Weights of a small transformer language model: 15 layers.
Each number is 200 + 30 x the weight over its row's rms, rounded and kept within 0 to 999. Layers, rows and columns count from 0. The size before them is the row's rms in percent of the matrix's.

# layer 6 MLP down (transposed), 256x64, rms 0.238, rows 77-183, columns 0-31
094,178,187,182,183,211,228,231,236,217,188,215,241,222,245,230,167,184,229,152,173,232,202,173,205,192,186,202,219,196,200,226,215
086,216,229,168,175,210,220,268,202,215,205,148,213,220,187,230,184,159,205,218,171,212,197,222,238,150,167,239,214,166,208,216,221
114,247,267,187,214,215,248,212,200,163,224,198,204,204,162,229,207,168,195,170,221,194,176,195,188,216,214,186,215,248,209,227,156
103,236,262,201,233,212,172,200,222,215,217,168,219,190,157,246,206,246,205,190,231,160,164,234,188,235,173,211,210,232,253,150,178
100,158,173,255,208,182,235,194,210,180,194,194,120,241,242,219,175,240,209,243,210,206,177,188,181,214,183,190,222,157,213,241,221
092,236,187,150,170,221,192,152,202,202,164,206,202,176,226,198,192,210,244,210,152,265,196,220,180,226,212,200,180,197,152,241,176
070,186,223,226,223,245,256,174,244,183,167,183,189,201,184,207,190,227,224,197,196,207,164,176,196,184,159,162,171,210,173,226,223
118,211,201,190,212,274,186,179,208,235,188,198,239,195,195,180,183,197,167,206,229,205,211,205,197,185,137,216,184,182,183,210,203
107,158,214,206,217,206,223,168,198,201,196,218,232,189,132,226,217,198,129,209,205,160,191,180,221,176,147,175,190,179,195,207,228
115,179,146,249,187,205,238,212,189,190,187,201,196,186,179,167,197,127,213,238,176,186,233,220,202,180,213,223,173,165,180,206,184
112,204,195,189,163,206,278,213,168,164,208,201,243,216,173,188,248,212,195,191,162,235,204,141,253,190,172,194,194,215,129,218,244
094,163,200,231,195,158,197,223,212,234,217,179,185,235,226,195,215,181,172,234,180,247,245,191,176,200,165,217,220,170,221,195,166
086,224,211,199,206,243,247,214,207,217,228,206,186,199,200,156,208,177,193,222,179,223,220,171,218,196,132,207,179,177,193,247,177
093,176,186,217,176,194,201,192,238,176,228,183,189,203,154,160,183,184,198,237,211,225,186,217,241,271,185,213,246,162,221,139,185
098,170,152,242,187,195,223,180,210,176,286,187,206,148,218,233,160,124,192,201,189,197,238,186,204,191,223,194,245,156,207,205,215
083,178,225,283,183,232,208,187,186,235,176,189,176,180,188,184,124,225,242,164,204,193,183,192,165,229,173,214,218,200,182,188,190
102,194,143,154,202,234,184,189,223,163,201,213,202,176,144,177,220,241,186,251,176,213,185,184,241,134,175,199,232,188,169,189,225
116,180,195,217,191,198,206,201,171,151,194,202,192,152,168,217,212,242,226,157,134,185,215,246,200,185,172,168,201,200,246,276,191
094,214,235,187,157,211,204,174,194,152,228,191,213,213,228,196,164,234,252,210,192,195,177,245,171,202,265,228,201,158,210,216,163
126,240,190,170,202,207,215,222,181,198,163,201,168,237,176,210,209,239,206,168,227,224,196,203,183,240,271,213,199,202,200,254,165
109,206,183,159,169,185,217,180,208,219,183,292,170,232,230,209,196,161,164,211,140,231,221,193,190,229,217,237,198,200,205,138,256
113,177,213,236,188,173,199,242,181,156,183,177,204,198,227,159,191,196,166,191,216,170,162,162,161,211,214,211,165,201,157,163,136
086,200,252,243,189,210,196,168,211,169,244,178,143,168,153,184,191,265,253,258,171,205,156,208,194,181,191,170,173,231,220,200,195
086,178,260,276,159,193,214,251,219,218,245,228,231,186,209,196,204,198,205,197,212,182,181,161,226,198,171,218,165,177,216,197,198
078,239,218,218,135,221,236,219,219,214,263,230,224,181,225,163,182,185,215,174,214,196,161,177,180,222,176,220,216,231,187,238,181
091,212,172,138,200,201,206,220,250,222,188,179,188,187,186,233,182,220,220,205,220,183,189,161,184,208,180,213,207,167,149,180,223
100,238,184,164,211,197,210,205,240,197,221,192,225,191,159,246,214,181,164,170,207,176,199,197,182,178,191,200,184,205,226,214,219
121,247,173,204,237,180,195,222,240,241,217,228,178,225,194,212,171,190,213,193,252,204,217,195,239,166,203,144,187,173,233,191,172
101,238,204,171,186,236,159,170,157,209,214,212,233,146,187,192,220,222,195,175,263,184,205,236,188,220,203,214,161,228,138,142,184
078,190,137,188,191,233,177,205,232,161,266,163,171,206,200,185,159,186,221,261,163,193,160,204,193,229,202,205,212,201,233,194,181
111,264,127,195,203,212,177,196,163,209,239,227,186,173,169,233,140,197,199,188,208,172,236,230,236,166,175,210,240,196,172,208,216
094,249,166,186,223,228,226,187,215,186,163,209,174,190,203,182,217,202,296,197,208,253,222,168,226,209,218,238,211,168,187,181,227
083,245,182,218,214,241,203,202,215,199,233,179,201,208,172,165,189,179,198,222,192,168,251,207,170,196,179,203,214,194,161,186,205
085,228,251,234,206,211,226,213,176,201,251,191,185,194,233,172,162,194,193,149,197,189,181,206,194,186,235,198,130,235,180,178,217
095,273,171,187,191,182,218,160,197,197,202,130,195,210,237,228,166,200,186,213,217,204,200,192,181,199,158,242,258,221,189,145,250
104,149,175,195,243,131,173,178,183,185,192,201,180,161,216,220,227,243,217,209,250,219,207,301,188,248,217,200,187,165,256,221,207
090,173,193,190,203,224,235,169,157,171,222,200,236,183,177,180,181,185,160,219,181,244,246,191,256,192,224,197,200,188,213,189,219
110,230,203,171,214,212,173,193,194,189,178,148,209,224,209,199,178,165,193,181,142,196,149,224,188,236,144,227,217,156,208,225,176
090,178,242,169,169,247,200,179,220,193,243,205,190,194,184,182,177,152,188,234,222,197,212,216,255,205,233,243,158,244,256,214,180
089,165,215,204,173,165,289,206,177,248,222,195,162,133,203,210,162,225,197,243,227,220,186,200,246,225,174,202,187,229,206,203,229
096,141,181,201,204,203,234,182,247,157,233,172,215,227,208,202,198,204,160,242,182,153,240,220,225,246,174,245,251,231,247,206,169
113,235,213,167,165,214,243,241,218,217,162,212,247,202,166,186,156,151,191,249,219,219,233,156,165,201,149,244,223,176,162,222,246
082,186,199,230,177,211,211,192,212,123,214,280,196,209,203,171,240,187,238,184,231,190,213,213,137,169,193,212,197,173,148,202,249
090,178,250,241,248,200,160,211,207,211,235,164,174,141,233,191,198,249,212,134,143,211,165,207,220,212,209,206,207,170,174,156,217
114,158,221,169,222,243,216,194,256,232,173,113,196,210,185,271,160,224,186,176,168,199,162,212,224,202,244,178,197,275,167,186,184
083,216,234,210,155,183,187,213,194,232,253,147,204,215,148,224,157,214,187,224,155,213,224,218,201,194,212,234,221,234,157,229,157
103,245,191,148,177,230,231,235,207,234,183,187,158,267,183,214,170,147,176,198,199,197,176,169,137,247,172,213,243,240,145,185,205
085,172,182,168,222,201,219,160,191,197,226,211,144,199,197,232,166,245,225,237,178,150,226,211,210,153,226,188,141,208,236,198,215
088,189,169,215,127,180,162,257,178,155,220,197,232,223,182,218,197,181,234,195,182,184,147,189,212,175,140,261,215,224,242,185,182
100,212,225,178,250,205,175,137,148,143,227,247,187,218,185,199,237,212,169,231,179,216,179,183,210,186,220,161,232,255,225,245,228
091,212,217,249,190,245,215,206,167,262,232,172,240,224,182,246,189,199,217,202,218,219,226,155,134,181,200,180,192,186,232,226,200
103,247,216,172,155,244,198,224,189,184,172,195,133,218,253,223,171,204,162,176,146,198,190,225,220,161,233,245,209,112,206,157,224
086,245,214,156,221,232,302,204,220,177,216,157,229,234,205,237,184,200,181,203,219,231,210,147,195,196,134,235,206,228,188,239,205
087,118,259,201,211,205,196,190,172,215,228,218,212,245,188,154,198,207,171,256,164,152,224,175,203,230,177,220,224,207,237,214,234
085,227,176,216,197,223,151,141,139,139,230,180,191,180,239,163,148,198,189,257,188,199,160,211,184,228,226,189,209,214,280,219,171
108,238,213,130,223,213,282,186,249,225,183,189,179,161,154,163,231,154,240,205,183,162,164,244,219,205,214,212,167,242,176,184,178
107,233,160,182,230,205,186,239,111,216,154,224,239,204,203,221,216,206,158,169,215,301,194,225,233,173,237,149,176,178,192,176,172
089,225,220,192,217,166,152,219,153,142,168,145,165,150,210,207,211,245,205,241,174,174,166,239,172,230,230,203,214,208,227,221,226
113,216,178,200,226,182,148,198,120,235,148,233,195,154,214,201,197,198,171,197,256,234,245,236,190,190,202,185,172,190,164,210,194
105,208,180,137,235,172,258,183,197,169,199,235,208,231,209,182,200,253,169,242,229,175,258,263,242,161,190,179,195,173,177,210,141
104,159,227,183,215,187,175,160,214,169,216,281,214,221,182,183,178,239,199,227,145,219,202,190,180,231,216,198,194,215,179,182,227
092,199,226,217,192,188,192,189,193,208,201,139,238,185,196,197,200,197,206,228,176,204,201,229,175,192,127,241,202,189,223,224,187
084,152,269,269,191,195,209,161,170,184,231,192,183,158,221,150,161,243,173,184,179,208,221,266,214,180,208,221,171,185,230,208,216
081,202,223,185,215,138,236,170,209,224,156,224,201,234,175,168,188,216,188,180,231,192,213,227,208,210,162,156,238,219,179,168,238
116,238,210,238,207,265,157,226,184,227,215,183,232,205,195,216,195,160,209,181,215,189,220,219,202,182,213,176,201,213,224,192,165
126,179,223,207,233,236,183,196,259,215,153,194,192,180,185,214,176,217,260,162,249,211,167,204,184,156,224,192,204,211,179,178,181
088,160,231,254,134,192,198,186,160,197,213,149,228,153,224,196,249,202,187,211,178,204,201,161,201,177,152,245,178,225,241,211,238
114,171,206,220,218,190,190,171,188,219,224,179,204,147,188,189,207,215,220,257,228,248,226,245,171,175,242,242,162,219,229,154,190
089,215,190,216,238,251,220,178,157,182,220,195,257,212,187,216,167,226,200,196,187,242,199,212,207,146,204,207,152,205,185,222,165
112,169,186,247,238,168,199,240,222,188,167,169,197,168,192,155,267,187,214,166,182,196,218,203,169,207,202,197,225,219,177,191,222
106,151,224,265,209,248,214,226,190,256,238,187,182,190,198,170,189,226,137,165,237,179,167,187,236,191,215,213,184,180,211,169,192
082,217,144,225,158,216,242,203,214,165,218,175,163,190,189,208,180,156,245,237,210,184,201,187,187,216,169,229,182,245,285,183,203
122,187,172,192,244,170,214,156,175,220,172,215,166,180,202,172,187,165,198,214,165,199,232,198,223,201,261,232,228,185,166,274,190
119,223,232,195,223,256,189,216,216,212,231,170,211,237,214,233,195,184,183,141,226,141,225,180,224,204,179,222,134,245,175,180,175
084,198,178,191,169,198,195,209,208,188,187,158,210,196,172,262,160,190,201,191,223,183,265,208,189,198,215,217,180,197,228,230,211
107,238,177,208,170,174,241,193,210,209,242,192,157,211,209,192,179,174,241,200,187,209,120,216,189,204,182,188,180,212,190,168,237
095,161,208,244,208,201,158,171,228,195,231,199,269,244,228,173,222,150,235,186,203,178,242,239,151,144,202,196,180,214,168,209,186
104,249,200,150,186,254,236,195,155,155,175,211,194,248,243,230,182,188,199,255,187,225,202,166,140,194,216,181,222,189,167,212,199
084,221,206,191,256,201,236,171,246,207,131,224,150,143,212,178,168,237,214,226,185,223,202,215,206,161,201,165,188,180,164,221,250
122,217,140,193,224,251,170,249,214,200,180,156,204,176,146,203,196,224,172,193,239,172,184,190,220,222,204,175,181,183,176,265,229
120,238,219,186,169,206,224,205,218,168,185,195,212,180,185,236,130,165,188,204,170,264,218,239,200,185,262,184,189,182,159,232,174
100,239,248,208,263,216,205,173,209,231,188,193,259,152,181,198,207,215,189,142,213,184,221,205,195,170,251,206,209,222,176,251,190
092,174,195,260,209,231,177,243,214,155,231,211,212,214,230,148,154,228,251,200,188,197,187,210,146,206,152,212,199,197,161,197,212
092,135,172,240,213,213,160,165,144,230,245,177,226,208,253,206,211,216,221,242,131,238,179,202,208,201,173,184,195,242,239,209,236
093,216,220,259,212,169,227,159,195,247,231,191,182,208,263,166,180,188,208,187,195,196,166,165,227,214,203,205,157,231,208,182,205
087,157,203,247,174,160,188,190,257,199,260,212,176,229,239,146,231,153,216,252,211,207,177,194,188,202,231,187,219,217,236,206,198
106,203,209,203,243,162,246,185,190,134,237,225,150,187,157,155,260,255,190,206,190,162,209,217,137,201,207,198,215,177,223,220,230
124,266,237,185,205,262,212,178,201,226,229,231,218,219,205,238,257,220,245,160,216,231,172,186,189,195,248,158,155,155,138,141,229
090,288,195,195,239,155,240,194,196,176,169,176,158,178,169,195,183,210,227,241,193,225,211,226,199,213,208,188,180,177,209,197,207
119,191,163,267,188,218,199,209,200,185,240,205,206,214,215,192,139,278,179,186,152,215,240,205,215,166,179,157,215,220,185,192,179
086,153,202,191,163,178,181,182,173,161,230,192,256,211,212,185,189,175,196,265,179,201,189,210,235,160,194,265,196,188,248,156,201
117,261,241,186,245,172,292,194,184,155,223,200,202,207,173,236,224,206,223,160,223,193,184,271,273,215,222,199,234,185,195,147,162
114,188,189,214,252,178,152,246,178,211,189,172,217,211,242,180,160,208,175,176,212,162,194,204,202,242,180,183,227,175,186,225,174
088,217,199,195,237,247,222,176,232,180,134,231,176,139,189,187,207,205,223,247,194,221,231,200,201,175,233,141,174,217,196,223,223
087,206,184,203,168,214,214,219,123,152,221,196,206,153,197,216,210,253,202,225,175,258,201,188,209,214,219,256,215,229,206,237,175
100,197,193,224,216,159,198,163,152,167,235,220,212,209,211,261,260,203,197,219,210,181,209,194,243,210,220,154,198,220,230,219,205
094,213,204,239,212,148,145,163,221,221,255,184,212,177,191,236,225,235,182,241,218,213,184,208,172,212,153,223,190,133,195,222,164
079,159,229,217,199,232,203,174,212,179,173,182,188,194,215,154,154,231,190,169,191,148,210,152,203,192,195,238,202,193,211,221,218
090,217,157,204,212,158,186,209,156,198,240,207,155,151,180,292,231,205,156,198,191,212,190,245,225,201,174,256,193,214,149,196,210
086,195,221,194,247,198,266,157,241,176,222,175,179,240,203,170,195,190,252,240,182,190,158,190,224,143,223,235,164,205,166,177,152
113,116,193,179,212,180,191,241,175,262,236,209,198,167,239,156,228,253,221,197,222,164,187,218,197,211,176,219,211,165,160,207,208
109,143,188,228,218,228,133,157,188,198,177,224,164,218,185,206,171,209,174,273,246,179,184,246,248,200,206,184,171,195,173,190,165
111,189,179,181,155,179,175,250,169,196,171,188,200,209,205,231,229,191,158,202,204,227,221,212,185,180,195,272,214,198,231,253,172
087,216,184,176,217,211,227,195,238,159,180,165,196,199,181,215,250,201,180,212,157,270,216,166,194,157,211,178,221,186,179,229,189
102,229,191,219,238,158,261,153,202,187,156,158,231,154,177,235,239,173,198,239,163,182,243,188,212,170,188,195,208,194,157,169,226
148,218,190,203,163,241,214,215,199,182,202,231,148,222,183,218,168,209,205,146,201,178,211,146,155,212,163,233,228,163,185,194,209
107,211,219,205,219,107,156,194,186,209,233,182,164,147,225,213,167,170,187,198,213,180,221,227,213,233,257,147,164,207,236,239,188
# layer 6 MLP up, 256x64, rms 0.19, rows 78-184, columns 0-31
085,262,182,205,219,189,210,255,197,221,228,191,220,253,203,202,193,112,151,161,242,183,248,201,193,217,224,183,208,205,151,198,164
133,240,192,161,170,151,217,223,226,183,195,185,229,235,149,200,181,196,163,215,237,203,224,194,247,168,236,245,238,187,188,170,186
118,136,239,185,225,251,241,244,204,267,222,242,204,212,144,175,181,186,191,224,211,233,178,128,237,165,226,203,191,189,172,189,166
088,198,186,163,228,235,152,199,192,166,147,233,243,186,176,163,186,215,184,122,199,251,229,137,181,180,182,260,254,201,174,196,188
103,221,187,191,214,236,174,207,224,215,158,175,174,245,223,291,193,202,151,197,227,155,242,189,171,183,213,203,219,157,190,157,148
057,221,190,200,207,190,206,237,174,188,205,215,205,220,192,190,269,191,259,205,173,202,142,172,255,201,236,205,205,198,212,167,147
126,208,155,219,200,237,215,239,248,217,211,238,207,181,210,166,174,214,242,182,176,193,153,186,202,216,204,185,232,201,177,207,193
107,185,167,253,241,244,198,211,213,259,201,188,123,149,221,144,195,189,183,169,193,223,247,160,181,201,237,216,257,207,237,161,188
104,216,209,198,196,229,197,195,225,220,180,216,198,177,195,238,179,192,175,183,204,177,135,203,223,251,206,193,218,203,216,151,222
104,217,213,185,193,198,179,227,219,236,133,212,166,164,206,197,217,183,172,229,187,211,203,144,198,186,187,192,202,226,259,211,163
107,188,148,152,179,201,169,221,179,179,182,192,189,236,227,221,236,137,175,145,250,199,206,159,183,171,229,196,214,195,179,233,202
090,204,201,192,181,203,195,167,222,208,218,188,226,154,198,247,222,138,207,197,206,171,229,255,182,188,206,167,195,211,221,216,212
095,237,196,166,212,185,234,180,210,166,237,224,194,179,203,172,243,176,186,149,173,195,183,213,208,181,201,241,248,236,196,172,206
114,171,205,169,171,210,147,248,234,213,148,207,240,173,209,210,154,186,156,179,192,209,260,206,257,206,233,220,150,177,194,231,200
094,246,217,222,228,133,157,201,153,181,196,215,186,193,191,192,255,172,200,205,211,150,247,215,215,192,220,213,215,148,166,190,196
104,220,225,177,184,195,173,251,221,257,207,177,183,176,211,227,153,174,156,215,173,191,192,215,197,257,153,211,188,207,214,159,129
111,220,236,186,198,177,177,192,175,194,182,198,240,213,176,203,156,241,187,222,200,183,121,228,183,233,183,209,223,175,199,263,201
089,188,214,231,176,148,162,183,216,203,238,150,119,195,193,233,195,217,199,210,214,237,192,237,227,150,161,232,250,189,199,196,198
112,253,264,211,188,180,219,171,226,218,207,218,166,174,181,153,202,219,220,173,207,254,218,131,214,187,199,169,250,153,195,188,182
100,185,163,211,220,216,193,216,226,217,207,187,149,230,167,177,123,182,168,149,233,203,156,178,183,244,238,187,217,198,207,232,198
117,210,195,194,207,211,213,231,152,185,153,208,167,232,260,158,149,205,159,221,180,229,215,210,191,194,174,184,188,162,243,219,174
087,160,150,180,213,180,229,233,140,233,181,259,223,220,153,231,216,136,137,164,235,231,191,174,231,242,195,214,180,200,181,224,203
089,212,193,152,252,191,167,139,185,182,203,177,161,234,228,186,179,245,169,235,218,190,189,208,230,194,207,167,197,222,228,160,226
086,240,208,203,151,184,232,229,207,261,187,233,164,179,207,215,247,214,207,182,148,191,131,195,212,166,192,213,221,195,241,182,147
096,187,232,203,164,187,182,210,188,195,226,229,189,163,225,163,240,241,199,228,152,205,161,202,254,194,189,175,201,213,225,195,199
106,147,161,198,191,172,166,184,204,246,216,184,135,204,174,216,243,232,215,202,179,189,160,146,172,243,232,197,187,237,186,179,189
117,224,186,195,180,218,191,211,180,144,198,217,134,183,230,171,220,290,165,208,188,233,253,150,201,230,159,212,240,217,165,196,225
103,228,182,229,197,196,138,280,221,226,161,229,156,228,185,215,180,206,255,198,172,215,201,123,212,252,149,181,204,179,226,227,166
085,226,285,214,163,160,210,221,181,205,156,211,202,183,216,221,198,258,175,160,203,249,204,212,186,224,141,195,230,196,225,189,171
099,222,197,189,230,226,146,179,192,223,206,184,208,198,186,202,205,154,161,201,237,158,202,180,217,191,274,248,252,185,173,208,174
095,200,203,184,233,219,218,193,190,149,216,246,156,268,215,176,220,205,139,206,171,253,239,245,210,164,197,203,199,219,203,206,187
086,144,211,200,181,233,214,222,215,172,186,214,198,193,190,208,255,251,245,205,246,210,208,195,188,251,223,164,220,184,211,211,151
093,187,216,223,198,149,196,226,172,178,178,137,164,252,199,215,248,197,198,221,241,224,187,138,237,247,160,180,231,229,155,203,205
098,182,152,171,233,136,186,179,172,152,196,230,176,198,214,145,198,211,166,200,140,177,226,223,156,185,220,231,217,157,195,215,179
104,194,217,147,168,229,224,239,207,256,177,150,255,218,207,215,240,192,227,173,206,195,127,218,201,230,219,143,170,161,198,186,221
088,194,189,166,214,239,216,227,245,205,215,192,202,253,182,170,244,157,149,168,220,179,171,197,171,162,181,166,208,179,196,177,233
106,176,192,167,136,196,167,235,186,224,189,239,173,236,261,212,182,198,178,221,204,188,211,211,214,220,160,194,240,209,178,226,187
090,202,101,177,223,207,178,218,182,212,249,196,172,236,274,213,155,223,175,158,195,188,204,219,173,217,181,202,232,157,148,171,211
090,237,209,147,197,185,218,183,193,220,176,192,231,192,175,165,255,160,157,137,202,203,225,161,204,196,197,162,189,240,189,189,230
089,217,209,187,215,199,127,196,152,219,220,246,184,204,185,224,208,200,190,154,185,253,175,181,210,171,226,164,143,194,135,192,203
130,231,175,160,159,189,213,208,222,199,183,220,205,205,196,182,240,210,196,162,205,167,208,189,220,197,132,236,202,148,204,188,217
082,207,214,201,240,288,212,187,153,185,189,203,201,194,224,131,181,244,153,183,193,257,186,191,249,232,211,216,178,220,218,233,166
086,210,207,197,165,154,156,252,176,186,168,208,215,202,189,259,243,235,201,226,247,243,199,214,186,192,239,133,201,185,253,186,198
109,212,182,186,221,228,208,160,159,194,246,234,234,201,211,147,201,167,191,157,216,256,240,184,237,228,212,177,208,185,146,230,134
078,203,144,202,162,211,217,176,182,193,174,225,182,189,208,167,194,142,187,175,188,206,215,201,194,217,211,160,154,241,205,189,220
099,177,200,203,183,205,224,200,203,190,245,284,244,163,194,180,194,239,169,197,189,184,194,202,236,196,212,201,167,157,211,214,188
096,197,195,191,230,158,157,204,181,251,187,211,221,200,263,220,161,157,221,143,246,184,182,198,217,207,228,167,211,246,198,227,187
106,284,208,228,229,181,205,201,216,208,174,183,142,219,260,221,226,213,143,148,217,190,268,177,231,203,231,178,179,147,133,180,205
099,218,152,158,198,115,190,223,196,176,207,219,201,226,220,219,203,231,116,218,171,163,206,213,186,197,183,175,205,236,238,195,203
082,233,162,179,219,172,188,228,192,199,191,277,274,162,216,174,213,199,209,192,136,166,218,237,159,238,177,259,180,160,193,230,169
112,205,206,207,259,226,158,180,246,200,197,238,141,213,147,128,257,248,221,197,232,217,171,193,205,226,195,149,189,233,195,200,228
096,205,185,224,211,223,235,197,221,160,149,190,214,140,176,176,246,209,246,187,157,200,163,190,247,172,185,192,231,184,250,183,174
098,281,164,201,215,224,203,231,213,174,179,150,196,154,201,162,217,219,180,186,217,238,170,203,203,211,190,220,220,146,137,170,233
088,253,206,188,168,191,246,219,204,209,192,160,224,261,135,215,207,171,158,192,173,253,180,250,217,167,214,187,201,158,192,187,214
102,206,211,211,146,170,215,215,193,218,144,216,212,190,177,162,218,252,241,235,233,224,225,149,175,260,248,208,246,217,176,173,196
112,190,177,177,185,245,176,152,240,249,209,186,187,197,222,187,205,211,241,190,180,173,154,196,121,237,248,161,212,232,190,176,178
093,212,176,244,195,151,168,223,230,180,189,166,207,200,188,277,247,198,226,106,181,196,263,199,209,207,224,219,209,230,179,213,147
094,173,257,219,242,144,210,195,254,207,182,189,215,232,208,182,203,184,199,193,171,142,205,181,173,186,173,234,224,140,241,199,167
094,204,219,189,197,204,176,187,222,271,191,222,149,182,215,213,217,164,233,147,216,125,189,188,188,208,279,240,201,195,166,226,251
105,200,194,189,158,226,207,252,249,179,185,162,203,232,238,162,217,191,201,211,202,225,159,185,213,239,155,191,203,208,195,228,165
095,194,200,172,205,175,187,239,204,190,135,205,167,212,200,213,262,207,192,176,225,206,195,198,194,192,211,214,249,179,190,144,186
087,199,153,197,281,202,203,237,212,236,215,219,194,182,207,239,195,263,120,216,182,175,190,219,222,240,165,197,232,191,205,193,132
089,147,212,208,219,199,225,219,179,234,200,239,214,202,198,218,196,181,224,239,199,176,163,208,246,161,200,194,235,140,190,176,141
111,180,141,187,188,168,215,197,192,205,177,256,188,254,211,264,218,211,152,214,183,162,257,155,212,189,207,167,185,176,205,131,229
111,180,184,201,173,190,206,183,224,221,167,215,256,222,208,178,187,189,212,191,181,164,246,165,197,218,174,209,195,220,211,223,194
091,224,258,232,178,244,130,177,218,204,194,187,179,208,191,203,131,161,130,218,197,244,194,221,157,224,214,235,189,162,241,200,164
107,240,169,191,233,198,200,202,182,234,234,174,181,240,168,205,200,108,231,183,244,175,206,200,167,209,201,243,220,277,172,181,192
090,222,248,145,188,150,171,216,188,195,171,216,147,204,219,227,265,209,183,182,205,223,182,194,156,213,205,200,230,149,273,184,200
117,227,175,150,183,198,217,215,216,217,202,190,144,231,182,157,230,249,224,189,234,221,191,172,151,233,239,184,214,189,200,168,159
112,226,213,208,205,217,199,213,211,157,135,213,184,205,166,192,190,192,202,191,185,156,216,167,180,244,174,246,180,195,184,198,208
092,206,247,219,187,207,190,212,258,221,159,192,219,210,127,149,222,249,170,212,248,195,238,181,200,222,205,213,232,189,188,202,139
120,242,139,190,129,174,181,194,169,213,154,222,230,219,202,192,220,200,156,182,185,194,249,180,146,198,242,172,214,207,220,194,192
112,187,197,231,137,200,234,171,192,216,190,197,213,170,180,182,242,187,204,217,178,196,192,194,223,223,214,198,239,177,199,195,241
084,213,159,219,186,170,226,213,166,226,119,160,226,243,162,204,178,232,200,162,214,227,198,167,248,215,218,226,189,198,211,225,186
102,205,161,181,224,250,176,222,187,165,147,223,191,250,176,186,244,218,204,176,241,234,198,165,138,204,229,201,203,229,182,179,236
098,210,200,203,232,214,202,215,239,264,171,199,120,217,182,162,222,284,214,177,187,288,204,179,220,209,151,196,245,201,237,187,215
115,168,262,166,215,216,209,157,208,181,190,208,162,166,128,220,242,232,206,191,194,271,242,203,242,251,217,162,174,197,204,186,176
048,193,184,133,156,187,202,213,194,201,247,201,143,213,190,179,193,253,203,184,189,213,281,214,189,224,265,160,182,177,214,165,200
106,209,228,147,169,195,139,185,206,212,157,188,175,241,238,173,162,194,193,237,230,203,176,181,206,253,212,152,188,190,233,192,232
105,184,179,222,267,182,198,223,236,192,236,193,238,205,201,182,164,202,171,172,202,167,192,151,176,192,204,189,277,190,225,205,210
104,214,176,168,174,192,246,254,205,161,177,194,186,256,185,189,185,210,185,198,233,260,214,188,242,170,171,247,269,223,199,133,226
091,173,180,248,167,153,194,217,229,215,179,210,202,223,227,170,166,239,249,212,185,215,169,227,216,226,206,142,231,196,204,203,180
082,243,205,165,180,209,184,252,285,189,150,201,200,219,146,168,201,176,182,163,267,147,164,212,222,188,154,182,199,181,228,203,201
094,168,185,239,196,165,151,170,186,181,185,208,232,198,173,229,246,207,191,204,202,216,179,252,172,275,204,184,232,189,185,187,223
098,236,239,155,201,191,219,215,203,219,158,201,207,184,204,200,250,203,174,112,195,224,214,183,191,221,232,248,252,265,216,200,199
101,135,191,224,222,230,202,230,197,219,192,254,209,218,172,288,180,167,169,169,172,179,173,173,201,209,192,199,195,235,186,203,183
113,175,190,238,206,224,226,204,189,211,187,218,181,191,204,145,220,160,91,210,135,167,236,196,213,231,140,231,188,186,189,158,182
088,151,193,189,184,186,201,233,260,197,232,213,255,252,227,206,196,134,207,212,167,234,204,185,190,169,121,203,210,209,210,218,207
113,154,211,160,173,176,196,239,269,193,151,263,124,196,144,192,166,203,164,205,209,214,171,171,212,232,214,174,190,173,248,198,236
100,164,262,178,176,175,239,209,231,225,161,187,154,216,190,195,244,220,266,190,220,220,135,139,201,267,219,179,203,203,229,208,252
120,237,155,167,142,113,225,203,203,193,127,193,233,186,165,146,227,198,211,182,250,195,212,206,219,247,194,216,278,173,214,186,184
106,164,249,216,155,227,185,222,168,219,205,194,173,196,194,189,205,198,179,211,182,200,183,249,241,132,215,192,228,199,168,162,180
055,217,200,225,128,194,216,248,217,223,226,216,248,232,231,132,200,195,189,199,237,170,207,158,222,250,212,222,244,242,257,252,197
088,260,254,196,213,167,236,182,282,230,176,194,187,224,189,196,185,193,208,171,230,154,213,203,219,159,204,138,222,209,196,180,217
094,173,221,170,188,201,161,205,219,248,173,189,219,201,170,165,215,199,213,173,206,279,248,203,251,209,193,145,191,209,237,240,187
094,259,147,137,217,155,259,192,177,185,143,224,195,232,213,245,251,179,185,191,216,160,186,206,207,239,202,234,245,186,207,191,233
082,217,195,173,180,144,183,211,198,201,213,256,226,196,188,172,242,208,200,204,206,214,203,158,244,189,214,240,226,200,220,148,178
086,195,202,184,208,257,270,211,238,213,217,176,259,212,227,215,175,153,209,226,240,225,243,146,223,206,167,215,185,168,255,136,170
087,219,169,173,183,237,138,226,153,202,239,258,201,147,218,211,191,196,146,192,237,241,210,227,246,213,180,198,252,214,151,170,224
111,157,259,132,195,185,217,186,173,195,179,251,210,206,219,106,149,194,164,148,219,190,161,196,225,214,186,228,210,206,218,213,154
107,225,175,188,164,214,210,212,244,192,223,190,212,205,207,199,235,205,181,215,191,278,222,153,195,200,194,199,205,220,251,222,184
113,199,175,179,195,235,188,223,190,260,171,179,221,204,178,159,169,183,240,216,207,197,140,191,187,201,161,218,165,209,225,201,151
083,213,231,208,220,195,195,245,225,178,155,234,178,271,264,230,169,199,184,164,160,206,188,152,200,240,206,145,185,207,236,173,235
097,159,257,207,222,216,156,207,163,215,229,215,158,218,265,175,169,149,184,201,191,269,168,185,196,183,242,203,184,190,191,235,147
129,264,178,207,231,237,245,202,221,209,146,214,168,206,192,200,173,211,208,170,177,204,219,112,215,252,196,205,206,148,153,165,187
089,211,202,184,145,279,224,214,164,192,160,241,162,224,214,201,181,212,237,179,198,226,200,196,193,220,200,225,210,183,168,182,191
082,164,201,174,225,166,196,214,190,227,189,213,185,243,164,202,157,203,262,147,194,180,149,206,245,268,216,213,216,161,183,242,233